config = dict(
    num_hidden_layers=11,
    hidden_size=896,
    num_attention_heads=7,
    num_key_value_heads=7,
    head_dim=128,
    intermediate_size=3584,
    vocab_size=16384,
    hidden_act='gelu',
    norm='rmsnorm',
    norm_place='pre',
    norm_eps=1e-06,
    positions='rope',
    rope_theta=148000.0,
    rope_fraction=1.0,
    qk_norm=False,
    attn_scale=0.0884,
    bias='none',
    tie_word_embeddings=False,
    parallel_block=False,
    extras=['gated attention', 'learned residual scales', 'skips across layers'],
    init='normal',
    init_std_qkv=0.0191,
    init_std_o=0.0237,
    init_std_up=0.0273,
    init_std_down=0.0273,
    optimizer='muon_variant',
    learning_rate=0.0102,
    beta1=0.95,
    weight_decay=0.0,
    lr_head=0.0102,
    max_grad_norm=1.0,
    warmup_steps=200,
    schedule='wsd',
    decay_fraction=1.0,
    decay_shape='linear',
    final_lr_fraction=0.05,
    batch_tokens=131072,
    max_seq_len=1024,
    doc_mask=True,
    train_tokens=965800000,
    max_steps=7369,
    dataset='wikipedia_en',
)
Each number is 500 + 50 x the weight over its row's rms, rounded and kept within 0 to 999. Layers, rows and columns count from 0. Numbers have three digits each. The size before them is the row's rms in percent of the matrix's.

# down: layer 6 MLP down (transposed), 3584x896, rms 0.0273, rows 50-109, columns 0-111
# up: layer 6 MLP up, 3584x896, rms 0.0273, rows 51-110, columns 0-111
down50 094:485552488551464508482509532419494561512480363513531478402535456477535522555513548475475498590552472405577444515461486456477491539473432508521527528504427470474503456435530485495548443487555571600470493570543464503464501481510609492557471506397464513533487409544615496499466487467579485552577591593565529458433468535421467511524448526417
up51 107:453591497617502542484500467487457460457479483476612531604487539467420514540483552471488496483410509560477482537499501469526458551510408517592477425491490505494465539544448511516501560488561475571482508526484500503450395465523501547494555568498430478580496449443503447476570444496443457552493513544541466521612483516399481506541451555440
down51 102:513450414474623576497520509562500513541479499501506464418516534444530446560460549560546582527504526507441466514513396423546427518435484475442507409519485465471594452538536490456569448550531493530581442518441591516461518475454514539503479523491454523549494515480427494575475439497504535416411483462511464547477504479597421414479538459448
up52 094:477537467480451531523600529533451413522531485454429548507486498565466503381587506496564568581497635498526525502457484480589426500455507489526481529629443605540544580507531561491494484583556470443448560468441511548407473544502520499480568426457494533443493571594571520420475462441435540466488470589557509439567521468561468519543457536485
down52 094:538472503559488572562613655536428469461488523587405513537449527454521422487501504487520521459422521469414603480453515597513459554498474488541518459508519569534516607526477544464511383496445562473422538509495444464525499577381507510501497466467496477484511429460396584461497523411506430484583540481525591582443444487461471486493467389508
up53 097:495619509440532465506545468396576497507552443505457406615505443497526544515504500477540591437437483549496536521587540378498493505456498573526421534525500514559449496503469536506557557569452537481493525458446388481493471429425529460533600472483469524655481480483474436473534498480430528530574471566413522522560442481488484481535477435516
down53 097:478551509480502484427526530461526527486451505414539526581528441448564539554518539417539474541516478543528441500494494432539519554514515593481505495537535433494528510557456539441462554549451532548467446578466527498537426436503455413519512507535495475535458489515499528496539577529509581536540523427458408407516532530540540465449419451457
up54 103:455462636528488549545576521546421564471489543482509472482496500420462509419484470518549515511459390445507518536500454586532564522539521584422471535525514497557522504496464443493508365508514496455534400501644529496430476468496488554450552560485522449662484556508524583469531516451494402428506471509416490514460494498552463495408568519516
down54 103:476482556480459467508521531482493498535574520505504504468484592574520532396520501524465550385497488502560511531532478544437591519478565466528499428543475442490510471523409557438468533515529500398547491449570460456516507441544412518543472480518522482530611471417479502468551412504462544502504438551475494452435450465568488449516570555600
up55 103:535484503490553522504402545490558519507580415458303517500499515547467467460480473548469489440467466484426436486455505408559409537415513558531558456569550519517544466516492550363445507605584425500435466469522469572486544380545547523494417599499460516513548520483454492530516450421523503411488480469454492514482581547521497511449428524494
down55 099:490536489471455482532547551457499456461625481601443583492405551471511530472565527501460452525513466422462426537417531535439522501431474503497529524506535557484418490547570471502553441452497502495556544540497455496436520476502474503579494459412486462584508496464472460454539553498475444497492456459492468592533465432402583488596520438378
up56 102:545501566542403530431561493505521568559530525493459423448430465535510397430533516427470525445444535578571521544424524509480431490484499554521618465474579495514451544531523583430524583549379491448441471429477512532409485425358402501484487510485431538487418499460476551551481567521507462572551510499528429542450449446450504479477484538495
down56 102:529491544543518499514542473529481452569478499494488485559525530498448552536448465414551524480440469480597488519410569539477560605464467481449557474452556465479407494457439463378540581477491530456389592471517522596438479509500491442455474412505418554517461498437488480494516485549484415456523530488514428414442561487496579373443541566518
up57 098:483421470440454555462417496520553418512474445536444450524444456437472584514495465484509571614599522506491541435503555457515451462409484530477460585532540484492572536580503573581495482531525451514543488472454487498494435513528545516537510517440419447523454502460564510474460546433433442543532499613518488465554403452495466486543398524473
down57 094:512494556583389464494501550486556589596468473447527522480502486550553530495560515447622553463486547460439532467503511565516586436467487570545582488580499532532453539492559457606500524513476617557589537506532541489536487549571551481436547392447490457552443542475481423535469480526561515449499487629492487499447425451446525571456459380416
up58 100:428510494527621473485490467538521566417542505482538401452486571556522511418528417583451397498584444479458515550551509605541555539491481457499479478473552529474516477484569511480503503559554454495548532481520574536498577578465539473475500540498528550501476434427511480483485494581530476556442419490586540428545522396518387478496501462481
down58 104:464530499564473523486441490535481504571515532549582515456453422431587537624505549540445483469576538547545425522577522435449458513413574569603540616555489421549490535525406448450516529521416488442470391549458532519562489505599460490490544474503433542526520561514522578595490545488484515480547522407422462599498513498505537519503578526500
up59 116:492466446532560582531424566387478544482511506522515478424447580498519528532540523491484473538507430530475562492497519522544519538528551488504473433482569417471547521462406482550498503424566539421602479534431411460532410392440473588586477552415446375526485493575488478528476513438594538484642461363495542492452401491500504472510569502479
down59 118:472462510612462446483504573427524580462476588619589516549517537539618635530498538473463518536417486421464533410466487488427602599577494473504448439506561503478546491401453522575507507517488523535537442534454565485592449527421564506497498484396501504448466490576463476436521583540515602591552499458595498428543441494590462457505569483458
up60 101:402495442533446519475522493525452510470538526480498444482473446502431500445446579449492443436579490529526431556432549514490488543566455596451563444491526560522514474547474427544471541640450572570483506570460494450561445435581539444529415436578433532437449527427429480577505498530361467488493415534442477524528435540571472463585518559505
down60 100:490529529455471516553481468501555479482510567554537468433597538500488462509430448501539527527406608580474488554420525497433553594511448586481493464518470403521547471464494469462478455476550501549426401424501468454549490517529612472394578463545472618518512506528544521535565582497456463513527428517500640495464478436556528467446494374497
up61 099:512484479539599575513493459507519556436445510524529490602473427448533463443487416484448531486439585510487523551410473483559608528456447552532459547575537523531453477547546532463474532596534502491512525477544436476475523545613483465546473460392549462453467464486392560537454528524573469578489407477446496600541369566588423570499514524461
down61 101:510550442465581535504502474543470586538598559602527631519498541425553464501521490533483436537536545487404511457423464479545484456493507508532481451535516454495448589557563464447533557452447410520498502477479500583460423513491549412602473439551549486500530468454422516542466559424377563627513467429437448489489517495552495525526531488444
up62 101:524563567500504533455488447456529472464523590501488533474528531506437457465559533551495525553493486513577474493546510516444494441570495555541491451513602452462522497435440479526581440519543570577548447404466519467423535471412521531496445500424460442468479499529494570515503568458456522503600483462464590489583455528485463574504524553483
down62 098:495537529515416665589459419452533571516534529566496541545505488557506589460535491527451460483576589484558521518616473573433562488488441623548584441536540438521497450477490484503643387498539435543436541462595528512532497542474525479474430457441425507556496553471466489487499519580540452541596436481462484594501527534526525514501555518467
up63 103:553419483472496532522537404490650468525529535503518537597471462541512435548477373529468542480477490545442509468507524509568417509511551488509458506514521540468478507576484611524527461460560434498451569482469509484460413538513458405448514618491572548568481542368423482466477460460541478498451476449472520386473477441515528528544493522475
down63 096:387545518505531524546506436547440510518495506525470532495448493561530414407420505427474482431417468440545483467518596545414535464534393423457453548560496481540496454530415575437570525528418478543507562422493355632358453482511562515423546507489661487448557469463547495425495532540557551450483544562606474491442502521493544513536561464421
up64 097:546452435545416504528450530541485513516474476545437496455414516471535545426514488524471479460437503543441413433489484466459600413537522527455542377483540482492516499433539516544529480577393455487470360475518522572497478538525496528522450614434465485451521423444492529519491535463394597470355483527485484471505539474616632445457475443465
down64 097:507440466494528502430415469449512568612595573454553548587540501525399484565492465544461488560466491556538407492448468533468528543567504589452535474514409605595481490400494471394560517412515505473464479572456492512460491478493496547526460522503407512497509498501501629518545499548401472434508528414580526535488538469496562533488475531507
up65 099:502548516414466474575525580500508482519483539536471475527557407433460475465363475520433540547538486514502453507409516375438579458596414475573491472590488485442559548533435490423533474509430455511413570543454464497470439548512442455453439571509482414513475538406486459428448425607507502484540522461492595485558494468548486467413514539555
down65 099:453430506497499407512472494570476391514584498581523450467575514429437387560512517639438470461491600655506565513475479498475443557543536516509539522404520410564528445411501531425481503515503488532457430614515578496525465447486467479505419436449407556522597515393465447573479497521503433543415514441547487470498515440455412508473463533510
up66 103:492568456517561424552381593431476465511432534460480497437556518511444496514551516557436556468530522485511536567484513579516419471489402454432505533394533496530500443439516539490561517433484469569461556485466461516520439503488448488504504509524541578452604500489493551469481493510473417610554466527564533446514504457469437572481515476467
down66 106:511406626591424554525459439626493548490615495411413542504509527561501403450452494473448464477515493386430496452476464498512512503552479438528401485397414532534518452473538536495477514578450433539567546464476501386526417479509512515633507483544447509503511439527451539532479458553498471559447484531500463555481423503466513525540539507464
up67 097:507479482522528513410426533507493444458536458437475508513365500541490425552407390482435470449406504482510528465381517472548481503581483465451522546559535498518594503449507496583494568598546446466531538455477575543593445551516511504504554495438477475462518490505523535496465462496535395590412499546508594488475494594425425483507542566579
down67 091:537476405504505496490546395407397517526403561459450477512459577497509553459440467543489588498404558423441497448503488458615496610478464498484485508528504440529576554534546596451475457504436586589427501505500476515542491438511399446499408581516521430523514524436538420503480467542511457448514430547570528432516493455440517534532545536550
up68 107:497522558506491519385495417520503458527443447553562462474490554453448478498491492492474542473391432548550477484451396577466438504479601563582457480490503439474560481480468478429493500558403484465532446456526454371447577522517441496481431479466506394546541444523521515458432568542541486514511516439484514538459495520442587607492479494484
down68 104:484488502507452434477427396440493518532513557528584465470479483533441496543512481582484552406470506560497552599380465469522546476590556551511480436386496476509538492508430448577552480514449486403512493521381419545520475520496468497432471523511509500484503472547458495441506546505465467450565437465538508503587457563410465576482497565488
up69 101:518472529579507503521519534524446479460496469487444437481465537499568518487552590544455504488458469490430469455478454429515505577520478414453484485533554481512530532500546510506565502458429456476551519447463526498501475533548538554516464543527479538414460549523570436486527510536437495465446532472458476581526450509498455542412536553462
down69 101:481445519618497400418488519571464474529511526535507440530487482570500524498479556561500441560530447415494612459509572412462516518493527576446472451512520541472520471536532486406502483538545543496540458499529561590577545456485454458463483490510582536543443498453467539467498517454491443530500522511526538527561425511415525544539481555513
up70 100:549509476512451454521497454694552558371539580536536581514530479527422470470567457580507574517389470436440457562559423454478540401439502473494541476614475552480560480499400564497460494476492393472518493502562502516491499497417565448514563523526522511468499468488555573474517508508473413458641552514529553405408543494455506462452507476553
down70 101:494485569527560485425465499575532495491491483501522490540497473520474421447492562546491569444545495547453502537451410425502581358385474465455455507516545600519457533497482512565490556474498497445473437412527516501507538493472590561479468548427512578489409526427484548456484528510449560525494557503453483405569482543484550448565455531508
up71 095:528391572502610502562449517510491489478430569527511421485529529496510434479591490413555472407560530514487449476407428536522415488545457478443514483567439472551499475506607459493484512515518413518554505517395536563498539495564610406476405419459486507522458561503464437498495464431563525476489481514531561528457472554407469453473466491516
down71 097:524458556488493499524528524486461407437500472546401452529560417403481446583501493486503515479536589532556475583480475524598477511528495433547474448530542521493574495429472502469440512552462418443545494432528621535439624546551518447489470478439589507548549454466472490502470532418544550657450550601539439544520479532471440436440459395521
up72 098:471455501487385554483617481530513569491538492527515468462571506561583516514486645479472461414522471652477585532492570604500549487452444494468610513457493491533499567461489449573572529496452504428546416497525422419554554442544538435509485476414486542545553497558492501541612510460651588585536499540529500540548469490490461499586421549494
down72 093:535527579536507579569492452505468498496436504483537470555535448503501526613530524494573447464540493544471493564510530525445412525453534472497531459483530481496509507480520536619505483446433429463593485432616561600548524425405574545577587459546525491476502481485581470529436456485541469546490513434569509459413419575530527547526409480430
up73 093:514508499493488497522560525464526561469416429533544512490415501452603485509584536485420505476515595529485475553544557532576544461499469481512375419436555424515432522485494450469486477470399574536475443513483512486563564504466538543510440536475467529546428520555524460391491530450459356481512493483531475609531461494541516456491507576481
down73 096:576498485500527486478467545518531500501535474493483524542462550444469500512517487482548506534505498642504531552403500564444538493478534479506455535422488520524445499512458545450438508564513461533437543446514518554526490506542549421439566487563489477444507441496533517516448541366514407560482496469470482549534452455481454533543521487526
up74 102:501427423472590527607530452547518494467521518565539510522561456527532410527487453531524483538496508445423566538437426486468471476468485453510591439483535541514601508553482454432478467527594544511543503524588468515506575512518443500534477542399633464433515506516541501422456458538575509482464503518550497488422511482564510502463492568460
down74 106:479459585482518449492489561438480422477536451524504440533499554595542456513472542370485512436535557443445512423415461387557504499395546373457516470474497436558497454496506458508488523588567492506498470591570505516474541502454567501460574473479548422464486525530454554512367469459515496437489510439531504537412465541506461437510438523471
up75 099:431560492424509504579516472501499460459440500479472434508568526520520553568464514463446524507426435446612496463481438513463489420514561441432542547492502547587551438475519443444503512471502485482412512607512512484538514446488463455331550494459493524490441625503521464444549481512530517496532442400479447423416420516384548490535395569475
down75 099:457442574504527497584550473454471453460447572499441543548492591528503571524544553512449489528470462507466480475484493524460478484461549440556587491454507458422536396453571497533477577593492530465582503504495491492552594526578503535471417498514511594441583668477543520497549501503558524585542573605461482491505521514489502450543490519570
up76 105:496528467519504432454390511558548428582518423499530576520467508464525513465486594417541578550552480468469447516494585525476552502551459509479554553505481510454510420486481582544492612489453512477427550525563525528554422467485425530502562438521509490459534489550504535492455506495460501481411524539398481450478492555457477447580497570524
down76 101:452503466519436393478452463441529558510460470478506442589382527510482619481520486605581522582532521492415497589471576436509528470590450598425503433444431463470526466493538513472554579547503666535554523423449462560460505461522429485465411422495444508503535458385543470533488525453487483514476414486311561439496544574327541539508530471427
up77 104:474594492410579604488624534548503566534502501551452546524537531474559461465557534504464457488387471502483498404524517493550494453566453499521542536561494601474493520449492548482501479479538511521536514549567519583545489416521478414508445594525516476517493499506487509512495552485606482481566583497516552493503438530518534533495482470513
down77 104:391601524459570508479543489533457562524524481471534501537521553529556555488470574541474380446417485483515464502421633471480446423558536576523550447461449560519538599491483574448540552470517528500506505494547516613460536435531432484516470562538543435437500543500557533439604545425557520435415526565523515477461520522547546544485500527469
up78 101:547510523427518495402433538544499439492515419484520534533502493510467491549505530474481456576448481472492512414490401534536523557469503477492447446573526554484507504447502495572485468540462474422546453474446482578503445541534599536562547506446517491503509516472445446552449510631550555503438501527428473531540524609546526419585514569410
down78 098:566547559548474500476467546545481546559518576475615557349559492539474598578524583431482504480537540519488557436411511542535512553517565411460568538550502469540437603481456522497445499477533505504488548512486460391586492540544570523336567546438498556430552494452580528441511496633432421558413536500571505494504463525535518541463396516478
up79 099:470532474519484515585421485424532529546569568477513470519514536522483453408506533425500468468458558467489554585425477538486547585479449539398530499535541490542458452522487448505475495544533484532581497660473502473498580503474482486510452591528497457472533537491511486474556482490465415523550467584521468558452533492492578583507660529502
down79 096:470500462386516399520490468498475505448560458407495540565433436502531477500421506563553523492512521578496475389524501406543497510535573499471516578542509516585479505489496488441502497567365475526418579499453553512562533481545543578554472572484500455516495570469515428548481505454454563512535517418460417531414454504471421491430533463506
up80 098:477539476511441468524441482444491563465459506494498492477498483478465526499529467498420439427542562507441469490350548533460436523568533462478436552520586429514550519606555546533476388587487479541496438591527429538449485573469491564535447550413439542490413454598557417491603477599568593499452494510523540523553521485631528574550591484523
down80 100:505544461447484436435580428571469541590564618529524532554518479471491486501483446423568605428493469579481520450533453483494461573552551484388422446540509442433564537453533550482508498523368464584532450612482496461557553473447565406447528525480473486506523399415433473450424447557494623360617532373480459548467494478603484466504471442423
up81 099:481463389559501558499471504594390460487507497502513532421519565494545462465563557474567492630551534564486526518438568522500534515525533509574475514489524640515513450457551465534453489558507409426464580483445458523538443419537458451434427485487585593517463462566478492514533520512484461424453434452476520474567531487518491559478517376474
down81 099:534488481519508434455559475443473569591529530536519433540450466543476407470530543467513549492536443503463477463476549398486445574514453571484568373530556479515562407518444486433412370631527494612528554476533552423543442440472499488548537431522456496443465511548482547532481415487499482481530559468515492490532476584477493512469438469543
up82 103:427542418420400483485429523445508519465490449511536511586475471478481536452486606527462516503448547430536577462457552431482566476476459554502548496365482468412504433487514483500473643529421492489534421504569561476551496508558517496514421555448550570409448594494569466505492463522532455489425487440518504480525499602505530488531505540476
down82 097:556531529506489571605491489409520557403583476484506533573575433467476500486441546588555463593517518539568550454479509515480469605583521497576547423494462561521492561563576481565470481449508573367534374498495508497386439462441478426479483469486553496477575464479471597466559491540443458533509439515444563607523512456595532465436527474526
up83 097:448630424495528529439531535531550576467477579603501442498529490470468408513472562539485489514434441609532503584543453409496542537504580538613426548541555629534499492513460508663516469420517505509492587485475495519500477452513567471466480510447476511500469507509487459605540461534509483530494538542500473491464523408448417448496539554459
down83 098:561474502549485485468492526476538421440603545503467478521530490413576394544482563532494517482468534567556502566547529534564588488499441513575531432439456510480451463431518466499563508522437485497450502471540429587450552483502472510535452582574552525503494512553520530443559554417533543511506441471427459532488561547481454455540481547527
up84 100:467487535492580626541557457475439451488473438485544487460488566519466494336496494486514507524375445589451542588591469451516478489505511472503474404427548498597529471453548582465497518499554529580493516484574461534517469534521528376439555461534416567602439518478509540460572517485559416547537444433438576599494487437482441466487547566532
down84 105:544472516494425495545439543467504462586470433465488564517532537515523516414485551594452488508493563567463544525520528506563471427433507526473542453531515548502487538462481465503505512494634539479447588489542548501521555477498596531582436472516478484602498464567547509437537410514552534576544448539473519429532522440561520435454520448456
up85 101:460514498553397582440528543497401496535553457565492454413450515566531523524528582493592473518502490449515512519543518535513527433537544477490622543531540511516500467559424490463474445549488379557446520505576488512462580553474420473530469481491495594588502455543620508455503517514507392509522481467497497470612540576482613522470402531550
down85 103:479451393511468481541495461530598498536497487528499519451514694558465399583574491537479465461559444477532521563446503518583508526508551440414495547465497481450405522492521489474545496468471439505453547502448573421521564486550403575559533452516632529526538538451524458492527551496471481561459578488547499455528342514514544501571523476494
up86 098:519515415423473495523411541560614473596577524547476488558505446486576523461399492529614536491449557452491475471519502509592490534491474484501532489547524475494486379498416503495444524535359448541566451379503506513478454512525513498515414484427497548472541470563405477503533558454457518504522461502498495495510494528526517437488519538554
down86 102:386518511505541407423518585581438498491519469464442503578433443480464442602479515480493518487559534537536489491501516504526548525548574447581493561454526599434569505537485565539646526505484494487517462459498435509532485471505562506472523493388481637431536556487478548551543457409564473468501501358491589452525560580605380577582568509490
up87 099:451490461464537533616453492564549416583491578579429514579548576612427444598489498520529605388472470396415437489508477549466565435445488532484383485542492460509476533552467404500471499518547501489535522462551542568458556517466602491473451539535443475467531495470556455461499481571507468507502460453465521534463473542515460461563433471530
down87 098:572512534512457497457528566457474491567394585513587481459562471528554517526488450464478482548380522515507510487455480510511408555575477578420474575504427386499532469491481545373538467424474482518460438440544494587542545490417482523494496440513544604557578484428531413446551522505537472494486456504510451514485531544502467492478431472495
up88 103:509548572466525566503577517526531499543402519493544382597441498504453457527518508546493521410540486431523421507563439529454498504416501526509499526414596405647569511569528495513522565575503489392530521551468449454495395472517534432552530448546546517524545543508543569475442461437544505502528551551541578525521510465498489468540582479535
down88 096:514467445468542469542578568461535614464477523534499464525482500526453500476501429539566589469521607473447503539500549530470563547458537438515466487489406480454550505488495526537468499521514477549518500567417494576554436462583534442485503402519439502497478563497469412473533463542467519474476524637554565435600452465537462414497533496472
up89 106:451529546551525554491474463561548564479558536479522546513478502462487443510495555504550481638495582452519415550467494563587382479552437541612666475440593631512591538519436479574478519467584547506476525558494498541437541549572603530535501606561431454503497461515478503522440475499524387481481537494553507516570401453548440436499421421534
down89 108:485438535482572520520544562516566612599534417472616493430501394499422488439487545593553490565520590479474421505565487517588424607404565483490505500433602469584558490468492526514502543500503518478386526399436488432464483515498479519511507567556527467515474450455546462470538513391505492562577635501509499572611490511487467499502548464474
up90 101:568535514365523484471456397456592563448496502469586466517447454547516570533464621387507615522505512499517544503523493522427457607551487533460490439514561421406489508572476510562458595529507438491539506402521468486502441467474465500496452562498464520475581555553488520546528497491462500488481493544520635510456534497441466567430534533504
down90 101:633490562528482558431536539496560533535482519575555557403521455516551537567550543470528495462581440543448408453551497367446462499537566514492499439490472403409492507439539513459501465476477543508415590445496536459476500462480463508529551519457474427554513599488488554544527507537573514479409398480484555416616414492472530563513489488460
up91 096:539407482495480432467521476435480578432552508473474469415449532557459463555521543504456516545527549563535497507566498463592504512520408556454556353465516519497583539523571496503495484449448519532516494474433526523511545556621607532447474488474503531525543523433453499522421452499458517509566495547431452524524461515566424442459461451468
down91 095:494562446557486522538523465537463491542532364454521541486479581479519462602512478579558398533443461597460485557591532413451467504506497466430463571533562540507507356540514580445486553399544512518490430530438530522532562553530468494493556548569472507520635533482500572549514410575455532511457532478496483528523529518439525497503544529468
up92 097:492505519403425569493520493549443490449486493501559426516379452542538406419469384542626553445517549480503504468508463581468537545557536395509521541499412510442383572607505518623559440480484575494556448519526505551564518500463437516440523466581511512512600554404489444443545473444522467481476552495568490489504522434460555531533447518518
down92 099:520518524421463520458377465530433471440516540537538517580522496557493509449509420551512496410366438540414576505520585542536500409528463554549576496469469460533564492495455472497498419482527528553458570485531540452483485506482567545566463480457501519479494557522451346452467533550486518465456488490504514451452477409477565502490631457553
up93 097:464506518518519535569566516584524512430460455564520542596461468619519417487489519516507526557518455485473478488592451441508456526524469523511430500518494576477527568566609475521484477468478459571421542580440459505487542560519462511516413464570509564556490543416495463441529524536469509446526532566555541515455531380493562461492543504417
down93 095:565593458461427563508527504399469515557512489451440457645636437485448520438556524464506454474474484487471439477438494535417524450407513419519449525600488590505590539542399503435420481510598524504470565546595609548544457456438469495518508523508459528428503493520512520466593562468477526515530425601499441501549457567458413482530502475430
up94 096:493455454461516590499536406465569481550476397502542490492525475522523533484509550549501523549533528505502491527567579479516476498547565521470490472489484518427501469465504551472479515522482429522461471597421578529477481418501474587510477546476475422488461502496471457566576561504494453565421502523528410499501473491474487505473505530414
down94 096:555547458431555514490443489532477509501513531550451463453511490545514458580492490548445574498496439509571545511374441519497472456468488534568508464669491512475523473431496439533497515498463492544466538491490576434433444533516426473490447534572574467457478513480507533479507454425445495418496513462406503477487474520524503441640527544487
up95 096:522481560552538505522569512476414491548518552531545496543476506536469426574475537479511448510539501503520503555531397548511484572522434470516492471541540432537440619543514578529559385436446512485493481552495497452595434478525499455425562447507475494518540486531510580453465462551474501587517526557402559458567509536466432467481576504483
down95 096:423553497531490483537554503524507488524488552481515424511556483524592581506482487424543480527550527550471472450454507523539480509502426490551454466536589396583457508440539512455470511436491523371567481563501434457527456502540441430495455502522408429473540499458488486518409470471565553528498483529455586548509488444485545473439468540521
up96 101:541465449575553530450514518530477483489426498595497469587458562571531576452553401521471480524485502572521531498518484500548518449541495465555497490455532500463553522462581542471513513452507490474481501425390429452554524545381526494514385505413505515509519510468482565452515557469538427477472538591550513413552523427414511518497543495467
down96 099:560482525427493449471560509454447441517514421456486555404534492543517486454589558411497497627503468499471490429551479448550575582535482405500466561493391548453532630480505447556487485534570503481522478595460494528445423530470484511560412470528547544565438445458495527525596604471553511437508528598465488512515565518368558502541614553442
up97 109:490513499538554583479447482474504523455529575506539461518513452401540507489525405470566446506479520472517540467459457470521578547394441405461525548468604561558553471533506485534519463420507564580416529527493505429406530485565508425547499459476528488482569520525457526537549549544541492495540492532451519529461516505481664574539550414462
down97 109:532545562526499441453480408547387502531509535527448487407502477602509524499557501521566514463476414477506582608535431549498494420503464475514552439504515520519483404559443447592495397541528553585486465531477499491535479425636519444469540439491525516609520419467486472561555500465441529419511491509484544464500492440440566547471494405440
up98 098:496479631528507437417617584501499524514551523563485451479430481552496499522584467490457503506538465473536559543559498539511430563514530450465462555441555471535418478463503561554435450532449483524416535604481478493478487545490488532442441436482423540592456495464493488518536450544414433545463521511484472475511456489516580492497436500441
down98 099:524422452518526568602475532573401488466536552437500640468462612507510657418482531401444522499403438501433524424438487476444538543479485590562535446547417491464540516574491483465484564421542545635516547379522596540460589530383465509513532472528507521503527550594508504495493539537583586553619399501531568501431481478377504471466641435477
up99 095:510441507543544550471490581529462439485494524506483494458605555425472469480574416417536484572434456545450552463544411569376591612454514499519500542490569470558431384540505544469498510500485577501489525532478558484471467530580503439495469571463589570501446478573514561478530470554447558527486385491510499435454440476540491539505506469499
down99 095:475585512499502515435532462484460475445421454470524471512436532515413538583527580468527482453519503551545547510521525538502520505511484449518472556459516463566486476494576517457475518503548483515520528502471414534531506500555544498595432521536531527480476543453486602540507541474440435524491537414416569410490490555451479438403474497529
up100 102:474552461439470531562407518564479472472513406437531563540499432518442577469508481511520524524481439486430538451450540654557506409390494515496501515516486555481514490496525481502585467354507427504481387538528463483515534573513527498428444475421471559506520525545546515547486458493498459426591496445527556484449596516477412532457447624492
down100 100:484524529472533556430551539507431447615561511489540496529490490532475501469527521510485622511450452491399529535464529587603575520509507511468414568501420584482506533493540471536553432478558451486569453490456605433571514536525500507525517497545494494507471538478483555531533584475535481443519473557580475524520420501573446521512432523472
up101 107:578477457478460530443501547479515454551449412596504527508551540509467473503471456477551557501508457469495582548502489510565510462481505457448504576445522446429592554536395532469493474466456467493505448497412502524570565474478420513569471515510454491519622531529430481427484483582563519532518459464498477486520432423478535517489535550526
down101 109:494444525537486578454596525510524496501448519550466534504502474540477590497511468497484444549517517560460478486556572481574547550455502535549508484453492448415476459499481541477512449500545461406376493442470570480576491549497454470559453560513515442587490502496493508489532535544432411581457509400502390483521498460465624419511588544472
up102 098:560585490613554503506541494481403520499488433557542570499481493458506466449566471514477488502438564545449550452375486534414467513491454497405556510591474469498451463561505375545441467494468413525468437534457365516546432508517526480516500500516464536580458474474483533514552562410525508531452524457506472538492521506472478418570539476439
down102 102:526466493487433503432421501465419426427471548506476547579508454507432415540506435469478543582509532500419531511423528504473458479483504492484507368463452483595405534565517461513471490457419477504492445478413490461551566536451526440539554509481528462531546444517507442490500456454523521488447584478468446439555597483558513572591490467452
up103 105:525458486542458467491563520618498430537426556528382444406567470557506539505481499593497545529476545473517618569482524605586457371484505575457482415529653462482524506561484543535473534464505465519489525515528509438524449500440566502385425560509460503518584493514542494566617523517466430512580502519470416439493466498482445426383497524430
down103 102:493538500563505460514458472550607513547485563419562426432556529486524593523469550534480443470521652413494497509434540489521515487509431503446542461420557519398499643529583523546536438542498508559500542439534601474554530451480539526434458532382445504491481515447526586476508449512438466571434485469423440454537573482571478484384514525579
up104 108:554436466464600507382461532464474551421434525539450598569492479494498491490486475520471559581556474407508596515552491500584481496504437477434556425603508362473422498481500460523438503462460536551609492586591502476557500534616528460594505577475646432451460447583509500559413541395608487450564603514511517575467415528483605492528482459404
down104 106:521340477440461541431504580430528501538471531472556512510462537509522519503445435503539489557582476512429379515557517527513502521478430430503574590546465407485501438497468470491551481511521540522472560432531527514531673573542529480569500454529538457460498538560418507450502472408493497508523520408543545577458496515463491582525526491457
up105 110:596548460586486543476508491540453546508463493598471458574458510351477446515424467415504510575493536503514464476461597531444505463533618437448395585489588544448481540587587478582444496586491540516529468540460539513479466302492581521464459562493520559519518500485482595522480469483516518523464522501560589488521500537350453492553491534519
down105 105:559502439612507497523465505468572515437498526506508506502532584513514433432620385436524470486539575556556481449541476463547501482598470494505443629537485414516537463485554537451530500569531539560489516465539500487522492416502468471463521536600473476508579514370454496532482499468540452497464556540498567566568545480479466497584510556505
up106 097:560455479554536473523595472457397478587408490514490407462474429520483493515523567498574481480479575541538489507495530479466497503455478451408485499476536410518485515485378460479504433463578445463493514622535536480560374489490434456426434455473477429420533487444519510472482594506510396490424535506453485513433504545491512457530490544501
down106 096:425585486522526542510475510445532504467458601416498493546386508482556462467502510518485540481375508408436451439494585440490550472404482499482421443518535485509454514418527476511491451411483599493500585462517480461523398513605491531549502484482453398439477586582521526522551462496506484464384474499474461445560381567531508501508466526488
up107 096:553498606554501456431529617498409580419539470493506581421488473594505473444475461460356516521535516475481488571532603465516403442448484539541529505550512522467521468446544531449501506475534447521530489533528498514487571484420402556534511439535500482569505526464485476587452553515443496493470468571467503607539532433513575535511537499456
down107 096:542442482460556562480460401543478550528446573442516541475497458466469551523448479527463487498501502552576401428445437445545509478464498525519534468542516479461466458512526503492455513422532447377513462571511511495491417476550451557500446533504567463511381540495505538539481420600482446476581558517432541457492450571472598529513521523422
up108 104:488555476517487596491435508510561541464551530531433472548489430538531495489549496502452591503450453549465575557546455536512411596515452528494540486558515576458522546517487540468550517498462473540458516595507451467457402481539537460501533433411503550472429522499512488506538607489483435443568466465472521511574484625535413437517545393518
down108 101:544479475460497517454542467490549502459645564593492556506441480413474457411430558437507546519567499564484469501574437468471491566476522547511481497546500468497534558427524413488443488522548600501477562489548445449554489489486566550487352511528505493520489539445505579556584562446493454467517595461396441426483556460441503503456420531495
up109 104:480505485553549521415436443491388446480601455528448535415550538513512459511450479445552486523551596534481573523566491472494522501490501505495454544468523483533621407518596428532500548597397512493452525436509507455440547449526539424457380521529443558569535489482475451529572478542502623425472494364473567449477494565487540398564480554479
down109 100:547509486572463544574538434514403444458511464466448460456466554618443495561512503585537537534426507619501525455565559468556526507464570551512510614530467495486527466494517499459407501551421557478415507528437455448505465546525517480528459515535463542555544566490483489490375408461501473506536458515482524424475488473510564442411543586390
up110 094:573418589473542431496475621548478443547498528535610477414475470481518475568495493481561478526383590498493503424431543387462482534495535589472480448501538560551556563492533516485583514540506426488510596539574505475554512582523450510547532468569423544593444529498544391506500511603461506511478412492541540560453481482487501443443461491468